Each number is 500 + 40 x the weight over its row's rms, rounded and kept within 0 to 999. Layers, rows and columns count from 0. Numbers have three digits each. The size before them is the row's rms in percent of the matrix's.

# layer 9 MLP gate, 192x64, rms 0.294, rows 155-191, columns 0-63
085:541509469562530566506499526544535467499463530521427541425497546488568571556436486516469474514478519451587505503523501463483429544477490511482530473521500470430455471481517463443563520504518416
112:514422578472474545562555559497572547462436476567501516538494486491544552496504519505511446442452483507472429534507511491482510531560576552493489535475499476509484546446570456523497453442484483
091:557542479487480467550503566436559540542476553537501589504485506451500512443455453484460457565472512433502536485471442516552534514534514524527454424488468496572532406509480488529523474508538486
105:456426518504444467560511557519475487542515527497454469505483494504461517542425572459410520437426557504489534542488470518547577512529572507459522468504545479492492501530566462540538532554516510
103:470496461475463507532477495499460470546575452559466579523473442481442537488563517576524400530514519527512433528530550460506426530451470467509534514466538501554490500460441527536483459528457488
097:484482546468418418517526432484524572517557489501499542436493571450496468547450466531449492477470507490502564495536522514538602516568538484496490467534549500489446505448462515486457472506550549
083:504519462457465543454550510519559438530496508522483538458431546553513414501498463491511488496488503538519485484524500472494466542421593450417443500525437466437556488433455484477476548517514537
094:402516485501413488415478449468510549502466512473516452457556462487462488523540435503539461540480567504510585497469481510492536618487531498448469518508470486497519475548471494509559533472513544
095:499496471489530515507513469563493553540529520546427474510530516453509469426515541465457490541492525506499450548482509476515428538543485505576452508446475525478506534466582530623542552448462449
111:443503524532510524510527519530457428568519542508463529480518541448523517453454557448452463547506506434516424470548564435565468497503516471505526466444530535467448531411544495508532522563493531
108:467518529540504483401543531576538512492602474476531468464435472496532515521536487372483463542482502460562534548446473522537547507491487472483512515550493517481471470451501474543540561481475481
095:574471431515495463421539527541500509567507504590489546431479485526477487481490415537518469492469481550578452493518514514531515515517505490479458476554482453537416458531441519455546434483508521
102:565516559437462524495505460495543465515453543510547496519503483469503448500545542553469523473435558548556477555458538487554458532506516542462415524536542473488476612523533479448544487520542469
106:593457530464545468566525506557524471468550540545486519525540508459523465537423495520494427534490533555542433508421490523528468492477553544519493453515490494518560452457476462431527442454474488
109:499498509405492515503551495456447485491571526456483450460505452516537487481534522523503435548528517434462539530509459503453444510515520507483557434403525527520562516499480494534502528545552387
097:458561515433523531458568458472461511490467552489606507489466532463483533486470523456534525486503544490412582492521461519470547502455538538489586462466517505470521507462486442504497535458581468
099:508557508437539436491482472463460514486517566524488477492440504496550537496506500513436540482459528494507457522633582490566510457482463421455506424484456503556492529500544455485473482505462471
095:473477500453481421498471510555516520584507511536484456484444479493565475590505481474487522510484505400568489552511478491492509530565510509446554406478517513514488463460490535439512493572544560
117:494507583510510524529516550554534521556478538524495479532470465431492567396447499457482491514387510474545512519504433490496490516528505526493574518587551543541492488516521502538532559517531460
087:528549503479519497507559471541505471454439509477494483538545503518576451467447488511558484532504553509489439552528499507520555487511539569387489462546534546483437503490486460472503402455534564
104:556500506489505548501483436484497453503618511515531466474536572516477524486592529480490498439481534508546513536593487507470488532551542503482429497553578468502487474471492511415542483516479560
101:492472548444509433530611490501510523490516494513526492458445424465527537583497503442516507508524461433500489491462540488554545450530533571508505499415479578523477527482578519500519515478544456
106:448524473512540561430505476441461518523495497520454455502485497510445525545455476518465541589486574513477492569468470512475472440559514543481499465445529541499496510497563537426507514473580588
089:544449450488485521560485468524507467448492486540534500438489536517546451535525572496553494491439424538524470521444502560492514415490542481594453542431533493517527485471565488493488448565483515
097:492424529468525430490517447460432534537561432500506539481506477505483495471490532437489459414507431558522552580528549524510485451508544496450466455483492493527430476519462493540549556517549470
099:443430563515531454478501509439452497491512505483510524523516544490510478493453585577483494538508490538517504436482516531570514562438520524439445464509523458528438493452551604461461476513544468
120:489519532489462439453520525597497449538514526580549487469570596464508509522453559467484443430526526517560504477575495487471555474544526497498503454454544483498475470464522505519547436466524481
114:530446558429455565533515497504495558512517448552512506443540461503521490462546497482571504465513472455536493522533474527524582519557548524453484493447483379473507494451478491447475428480547488
105:471464419437501490472522480485483511512498515481483501525477556467481414547459522458528537425453522520499520513531492439483448495504536435570549497503576482445473526524625469482522486544541448
089:423494532449448569471505529468492475489499495489487524505431526509523505461447484402454544437523551489479443596539540468571524469516494556504481543503500473532494571569488534515535451474512449
107:455476540467436494492476448506477562542484488531509478539484500471572485531585492428554459473450505457509532419492540470454534498463475455382487508465482490527482552483514563552485465474439481
087:515466486523571514513527510469573555546452564511485545461535477435508543501530494514484480552484489474514476495464495532517522460531497463464516468514562433456483589482499513449556373504467421
093:453485476465514498505567453466507479490491491495523495502518483528474494474455581499494488504413478450501575542509521497550499557469524557454449447447490400441470546591576548534485508504536544
092:526477491505532534464502563490465504462576526450463476476462503501503483614453518487530392486454482485470527590504431470469486524437489513438501567476524503463575551527493482488549545497508506
093:438470454494550484475510464494512459458515566437490458399525487495621500432461525534462478510507488507523496525543521437580536513507482445515518498551429498527491516509487539512574496445501454
098:520483589519552576542527515513439521451515487468480477421514494503503425544532479499505547426471558478505533505455541462521459445512538512506471479513468442539571512418527511473508454487591483
097:468525562514504484394507464477533559492454522509440489441504523431449475497485563487459481532505541488429430529551498549480520508500488478479487424463482550525553460477505441423473441551470482
# layer 9 MLP up, 192x64, rms 0.289, rows 155-191, columns 0-63
085:554492536522497551486516540545508517496476518550419496495542543487450479563508490549406506492478529504492572529514492523472466507535547520501497519454489409531438534461527513454614475425561504
103:435488523426497502521490477578502518494503578514483492469518460547477447473424580451556468497479540532472559549487522509452455462555492520561490487459494425515447465525521474526524443547433543
082:454457522479412506526483444501488500541518545524455502472474455526413517570490522473465569423478476530538509504524479517519461494469497493529555577436488414528484591475536460478488426502500477
121:501531455505566507549499558542550479554483536495502512534531481425476540520539482529507451561592508468466468504553492523462424511527421488512531571481489532454564471466494439416470481456529486
106:431519481430479476481434555614530485517497532538474479520488526497483494534515554499480557523551458505508515558611497568466525494486573480486456456559501498446464434507507535549521502469514530
111:529510659495476515567482511513467513505544513525545500447441506526514505473561474483528489447498479555587443505522501490497460461544536513514460470531537496472509420519487501528538488604506517
080:500533471491518526465493392490511483517582436450498472567505464532569404492506470455526500542443509521519480431460509457422507536532579496496441513492477480526495536507405491471483520482495509
104:540518500466568485464576467510565443530490527512538519535469480563543529474542487492467554474426571445475516483507520473455425490495507526529407465495496508497422556461476534477466559456537452
100:493508417507495563484460421525501556468509444423497457507448513529479500544618482494535515570462476517484527523510574519512475509519447506507502492452515519514479435469508513457525529414580522
106:509478483491502537449479484483506458585480503487547430552522534532532514512428496491462496507614590463506471563548541515501494525524466489547460484434480475583478450499525443510487520427447507
098:469556593505484526554481522483494494547524510509479499520527469551513547452621523489486484545423482531521447494486488475552527465509445502427567582568490512481452529542517568517544524473498491
095:538535479505480524517457534467459507594478480491494500524435490444469556426459513533521547430490491470542461503483542445571454463433433481442518506499517464514470447562472583470565515485515523
083:517555494515495503464460480488443505516560493511405422515495553557543495481511540518517537574497463506481489471545558563549471439486560488514559451460573481444553513550511573479447475481488476
109:522509426448506453501475522481526547478471563445499454455495469500519532508526519429527510479480484556518509584456520502525415560509478503563530563501500547602564446502532433492536445490477476
107:565501528466512504481543532535400512508462520499448538490473489535440499539546548497521567464572513505470587565553524457474514502482523574481451520438527527499519439530500477546406473506537502
106:538479515438550490536508556407526539457432457484466489510503438466514509523536480497435470561472568519485535542466473454586484582524535533544499488592552457508532505502519473518474513556499516
118:459618528477505483539466527469569498475491620524453467470443514492478558544474465508561484513428510523519557503517533513564511511572532471495515451553492507504533490496460465473570514553508520
102:510522459486533496508505508523525410488530545479564487478496518500504423526527457550490501455568546545483432537558462507536546412480524450473497464492525472491550554477508487490524363475512553
108:500479440531533513539479539483472526493517496529506490527520508438507455526535437483564525538539478490459518537522467420481467511575496453510494516547559492557519501513390488374498533466509417
086:511473492443461492483575497424482534491473486551443412538544510455449512511481505495505509369495436476524506506535506547481512512485454486494551489438459503559448577540476539498471553465511460
101:421473509513528536472497539522464483517479454472515526552533503500490462515487470547540542465431470503418481511487558581450525583546410505501533467405471530468464506486510583513511551463493462
101:506517542533509459440498436486401465489491424507464495530519515551540507492514527561529506471451525480534497559535501505426458496398458458554558432532454506548460434464441511512497484526499518
090:451488494515533543435441593525462467542482520485424454446597555449489479461441425506533510489495490518421503480434421467431520532488513473500507511498496471508535522535536495532493450536507497
098:470531457511440500499481540514464531478442484454525525509515514416508541464541462571523447521515472546419460474547558450551501500554556533523510484412575517528500502523475421485514573547497511
100:448430562479519517514461489449516538480514486493494558511507507488464531448487566561472534477531501496502573475469521571474567496472494444495559469403571521571496487461513426541578530508509499
101:516523477462508482429510516530465496505459505592450540518468562491513555550565471502557488544472494522438583408502521475479437508433489519495475537496573494457474510477453585484480539523475458
117:522452458451496541489507497494443511557553439429443500560436445468503569528503471522552554509494473475452471497586480460512494555491494518466464500556464464463441491538438503521482590464513464
096:424522480475504497491492533598547458513516531543508535456538523528510428523456493419532508463474410542527437506469488558559417531569496443484533512543521521504523454497550500494479445545508496
106:483543516516419509420497567534512427510538536509461469509482402506467441476557496497523498429550476489507525515554493481540502481528515530442484498442489445565539497517443562534586515484458469
078:510517543552556471567533535488466546426488482489461510552471491474479498446524489535513511546503500467541518552547452459521567398568558544482519462479456463456526465510474486500400473553498548
106:534443520456552430491547548504506523505432501530499501503525493473520493492536510598585457522480495530525480502445568474499534536554500457466455450451410510504533463536447529492533456416496553
094:551510619440552539526546518509518505525441555537482453467476567475545484435528467496563503480474431538499485477552506507471509518524509498448419467441508465543467563492474478446527511483469448
101:565454472557478432468551444472453468470519480548536433454585521511543530469533512486474464539514444477543511465453517495426528437485481419531504515484467496531412531454497486528514555487482547
090:483424455583524542511528551549433495370463513529539430492450523442519499462499517448506493519543488517493513434503506496488504534475486511465526588528542518489566537511489480473514570467512544
105:458465539458494587619511528482450488474519529508487475489513512508455482501474425409467508523521491555528447457455524418515482488493442513473525544460452432510506512509467567513461490553444529
095:441466553402410538508420400452525462506489527530465540560455502570496454496498539476514520459509501448472512411506528480485527523493510497535581560490532509508506529476524504505501443486479484
094:490493457570504513473466602523477452471495475539571531460520506465511498442557501488490541487464530505516546525457410488491416461493489536452498562537425483545483609514553519459503521504501489
# layer 9 MLP down (transposed), 192x64, rms 0.161, rows 155-191, columns 0-63
089:506505493487483458496478541514580560566442483463529550515519508549445502498562485505548551513473469469512444442494490583572456505468498512526510515385514424543482528541557555522490495516514553
104:556537498502469453480387447503427459537522553482519489483556454517526532453546494456553484584477525469557474507428462559487502451443480468532479468477552577481443470518470508483476514498505515
088:451483472522525522487550469488491504533435469562503427520501500548571544523495559481585492524508590461545536514540481510513500560611451484537500511459516506514447513479428471512552554450520511
121:475528452502517582476515460541437505505514569435451487518506532446553476451539508469541473448523535500506493500492495538451403492413499458501530491495491501516511503438506419469464445426556439
099:542453527498562382526497534461562512541508576451496502558574541476459433529488525509496459430505537540515493457523507583540513465467559493499511516554483502516490524486493552470539541433507473
104:491543539549485497461483513527489527521561535439513494506537488591550545531530519412465464462504480521556484496529468604514463516523443441451471476458493512503522426533452395488509511493453488
079:499528488467500490535475527482439559404521529561489477521570543389486591534446509487500514478476430479458478549466500539480504505514423532498528529480569506573507496484570500551502468492521507
099:552522496513444549483579509494455474501562515484473441459552510506464520489487540538404461521475475512489482584513542469443505565532513568446483527489509508609543497515496492502448532455536566
099:478478567546502496553549520423583443522572513443453495476444441436489500528562415513586528561503477491488520540518474469563512496486490521561487500453521483557509515478501521534544506529511462
104:483505477497512499516526466476548515491423563448538420483550504585505507503564539535517459544510461462473463543498584565452469480488524500513556448544444492477539530427483492566449481433524507
097:481458566544452537461397558507509530469524479450455525445434519473453493476472459448493476525491500497534480512483539516405494540445499581462515469490529528416522455561513519515551454468504521
096:454448510521454593539528575557532532488582465490538562482486476540536494499504486518499490552544485495534563490540499467506554494491547526534538535480562435535490541405473486479468520567501565
090:487453495464488539471480490443484506547577419540467489562555496437495544508521519527486541492480478509511508522487579521524460535541541530569517499559558432466467401510455521494516522468562573
113:506525489530447533532447508592489572500471457525550493531514443513469434477461526525432468473505489538519531449546537445510494496500581538544555538475565489460456510436516551514443498424545519
103:565504522493554521454507506452493513510559471429477571443458491536544491472491588565435524509500547476518447441516423534592457523484500555488452472464544485497538484548491437510536493537501493
108:464520530492536478460476457414512488547468468466457384545514469531488568432499501480488552482490555511463460476511518487554477534460479534511519471518505422481507471532516512417493575587549523
107:573484477481523537437560487542569457489424510481481525461539486451518528491477579463551524505510429518463507507487469470455405552551535562507465556542550530501492562439503497514486441496476515
100:576519487523517580524515492477466510460507446503524527555552475553469566444484484542543432497471470502465435442494469529525555419423436445515505543427488507529522487504447502491455525478467455
112:434566539498461495496553516548511577467482488473546490458530455453535547527550558558459550541453538555451423562557510525460437493443505540489495504473519531525495442507504485455461510456516552
091:441468545450559561504598461565502487446579493467468487416524536442473508529494492457496540534574498527482474522437488486475461483474496528418467413496505490521492493500486479510554482543548526
102:449500495487503484505571511514581531486534521503482450485476515559569535452573520597524490468432527439521455454526505538521511491450483480490464508484504483465533474538569479575524500471555396
094:457547454531539524460443448565472530521507504474565477491565431483554504452520542482438502470510556505511477487511462569514486407524515473544431555464529498510389457488513507533493457499538498
097:436551543454458451578473495517497458502481383448490512553522529548535467447452457493493511508505488513521498501579558497468483499443461558445535543503511491552452486466550492450525479572512541
092:434504517443576475541509486530535439472494524521486483483456509580468503536500475444532490518501475504519494537498435539526509455472443462512502508599366556509479540474516544446502453504439488
101:489522518453562582547586516511527517520460519498502495455443472478537531407531452479510456466507518471467472479553485533434575439509527493527511511556549529525535411479453460480496475527446445
099:514552566510459538582502454475523392550424475538496536498511503483470516541482477486511466522517516423471569443516546455538406534546480517538511497457512527506532446459488447475463501494558481
109:486541506466444623519547499508466553485485525544497467484582591491435486485483491501452474509520512484506542544506482464481501588596501488464556512461497442501577441505489494503503463527543503
104:544483524581387506507528573450496539485497507463491514470465471500503495459499509485520478472512480558483540484485365493614488527473501455451488459539485432511529514452538480516481493510556485
114:463530439436495460464563550499548586536433508499524494505505445555470451429459532447485494490562478542529508510488548555577501494537542492508476474463477496428461499525537584513499468460553494
086:481444526533457527553457520479505619526454498568487539463487456502521508547478498568490505522503569501556515495597468552582478551546536492522502487488533560504506543442458525449528460471513483
103:462401465492461500502550513477534450591518489485494510596500496471532466548493562469506567450470511495545534467497507504440480500503530511533437539492493479493506558486499550550520577402440511
090:484487536513479575481543503548557482495510461488553462562500418600483557504572474500494522483544532526538401518559490523534473435444474507486508481436496563474510529525445512484546468508518454
096:541487509534416482443507476479500529445450557496483415500483482532498582511467479504440490554520506583578587469543507522530470520575484520450524534509515564543559502480549513520500468510460530
092:470559486506477458445540518501544435553490444501445473509522403464557495467488473429443579507468591586489496489498511443540497426474451501542528484478533494484498549486505458482557492490515493
100:511506530475516568605449493482446520522457459461442487438480469474527541449490462424497528500513529508495465432547522506485424500513501555519445540533472438592451499555528480472509472515485562
097:515538568509494476466448555558492569458496484521452507451571492512529458464511456411532500467511524547446467488473485488502490575550524535459512536566477503543506470411581468460507451467462477
092:501539540552472497525364524461589497449536508555518515527558468468545482463495506453493494524436502498459565559422516492433503495459532535488497528515497523490455482485485542444516489445553451